Each number is 128 + 24 x the weight over its row's rms, rounded and kept within 0 to 255. Layers, rows and columns count from 0. Numbers have three digits each. The size before them is the row's rms in percent of the matrix's.

# layer 16 MLP down, 96x256, rms 0.369, rows 77-95, columns 0-127
097:089157127133159128100171110097134152081176165150116175102126164129157104125127057134107107140125087138109128141135114140154111200146137110149154113134120108125148132114109163150081103125114106133116152120120118138100105110101162126153143125115088099153121142093134078170113142146139125134108127130083139127120137119116132138117121145128135122128099167137145121131083081097180079095122
098:141159197144134171113171112143153126085138128143113178143160079156105139089167118129163090120076110068149128132123146076146144130096109158154144111134121196112127119107102126089126148105115166125137157132130125083096102151106096100113072120106166109142125128139146132128116151123081106121101109170136132100125084114111131120180116117110151110096114110093134121157135110095107127126135
102:150155174144103109154125078164157122118117102122150141103124109163130193122101127115125109090113123117119143132104118155107142117129113123141066129093154147158106152179130121125137104131115140096108124111109174115083109110102082143151148102119094128096130135120111131112143113114085078150092100100137163096129183144092062119130154141115124165146126134154097116123138157084184157158145
101:124130064108159103141135135145131117134082175158174144141099065137137150125126161109126094155154137139069146149139130150131068114134112139156149125150109135114128114099141125130131130102096085126108133088162109093157153164133126119160153134123129147114088113147127135079149127140177160111164153142141108131119122110138109110143135139147091129117129123119092165110101146131123138176137
096:096131112136121078120146143151139130153134165138147138132136147141142109128170125138083167105140116094066135150120101134117124161145125116120133116095122108114119105107135137105134120125145124129095138165154159113119149109138089156106146134155133125144148154111146150095147184087141128148107103132165113131100119106127100197107162126131102118094076105062098148134118120156137149097144
104:122132132101138120088116144128146107130128075083108165121121108128096154131120103116160148080135137151152162086122110126113116142110142141162174142157177145119097095127163106140103185161171189119145100110089148100089149075150113109134130143155112131150146113117170146142127117159100171106171109107128123146138129188148079117144066120113138093105153125125146106134153157138131122159146
106:147118130125146107143146139106134192143176105115131122121111091159148134118153124156100132154133153128100096092151092128136139113150109129092170069106124123129133073130117070134130074134131079120122095179146119127103124104126161160111124154135098126118152133103137107155085166117146120159106090146130110133103169125128109102085128075220116132138123091126147135144137110115108129164146
102:129113155145120165155094167168131135067123168128144143102160158129111157151132089141175123153137136122092115137125118119155156122097121113113138146170133095124137115120131124142119148149148132160116118119120115107166090174104136111106137156111148105162108112122155126098142152116125148113138176188167147116138103132117154078173128128136109098115177106143114121128131087078164156107036
093:108112162145151144104158087120121105095143098138133102093156113153115128092125121146119127107111108114098152101124141111152106128147099168156106160133157082141095093131152099103136141142150125117119156132095104098122168106126107107124075133136112137123135133134126130115133133129131099156148139121111124136148147110142145149106111185123107113139174138160143104173135121118133090082111
097:129124105121107068103103140134123139159178146114127121075142107104135144130133164129119165146132160123142150108141131106127172140131110136113140089112170142122070109121126112147129108149101148132070167128162109110121138106144144144121121117156130098124143108133125072120138106145083121131143146124090157073115162134179125122111119143166112114141116131095104171134126150156145166124137
106:159114097088094117120108112140143142090145125164125140148139145118058085181166148116126150136109160160103129110117155098155140087128115110140182122106120132155158141117129142080127088110158108155113198121146106117112144117141111137128137107152117122123117138142110159123150130143127125117150074100123151136103081129155166151155119122116164160083118126141103131093117098121141163114113
099:136147125137102161167109142114109128131102112142137125135134146144102167114100155154144093149114137104137111157152121127114110131093132136117057116103113093097127091157092122131129154104120150113177126110154095129126093154181120127129156169118092146165181112138158107109108117161149105111109115123158115109102116086138116125144190120098125128081110142084122100129099094121120131115104
103:119081105134131120134154122138121126136084156157119127112125133138087137153175154182073176127106119149143090164140140130134141150117133167143074122137116115154132111126165138124165109135152157141150194156109137146159101157154141111124130136134119167126140117129145141091135141144110111100057133113144098128143123137164153067134101117130104099109143135153144140113133111098103106145071
088:127144127122109116102103126096120106120122088153124170131155152149111143123124149130093138148126141106141124109063119116151146102136174125168101114166131070092140112154157144120127134113123128122110123142148130136135167117139117199125092141115127103118131161124130168117154099104109130101145123100087147142132133164148160086156098159088156123125144155173133091136141119135099111172160
105:113126056149142112155139127142136105138130164140181146145136081138113133090140093148104106151183133125086115096132116126142105186102131141139140143104106150135102130112135172131141153142141145117149096164144137097133102120119147115150130140123144157160177132098114159146123109146134090102105077140153099137128134159138157090151133101058119129123181108118110108078101086149148135104136
105:146151105109135152144162123089111174145091157142134104140110129154127089100099097145108138136155111116111123153130159094125136137134113141121104130101139136093205127145140124140125153148145127107095109103106161144135130149083082095163110123167141168144112113134144112111163148131135126118116164118117147141148125114117127143153125158151158140108091105122109113117076151157094105057122
096:171125158132094152123114158138093143129132141123133153121086155143087127149161160130138121124109151138169132092103133159105124158194129130143118160121140087105142169121116110108084144116155088126118184147131118145146122096120138099153137165114121126133085135123099123132173076102093142109084098085153153117151159118128124125130129124128121148118103133139175087132085128109103133154176
100:085142115162177088145109128144098128073087142124119163101091127144113177128091150103161115150112150098144134136093120111128147157142144133117137126110080128151080113118132108116130125119140083136156121157125079145122102118157134120101153153122131134131177160131149134139128143127103114143129122133144100157165141133141117146065185133121095149107120135105134168121087110120123113126130
096:154119131102196133138136157141164111096098152101089100127121126172102107137106097123112102099115138099146117114165100155111115143107107109155147186144150064123103112105149176100163110085145119119187144145119155103148144125128137149148109109115123164124124113137133132110141147140108158152094072126108137154157102171115146156118126133097153098151127128167108167142138126159153157140131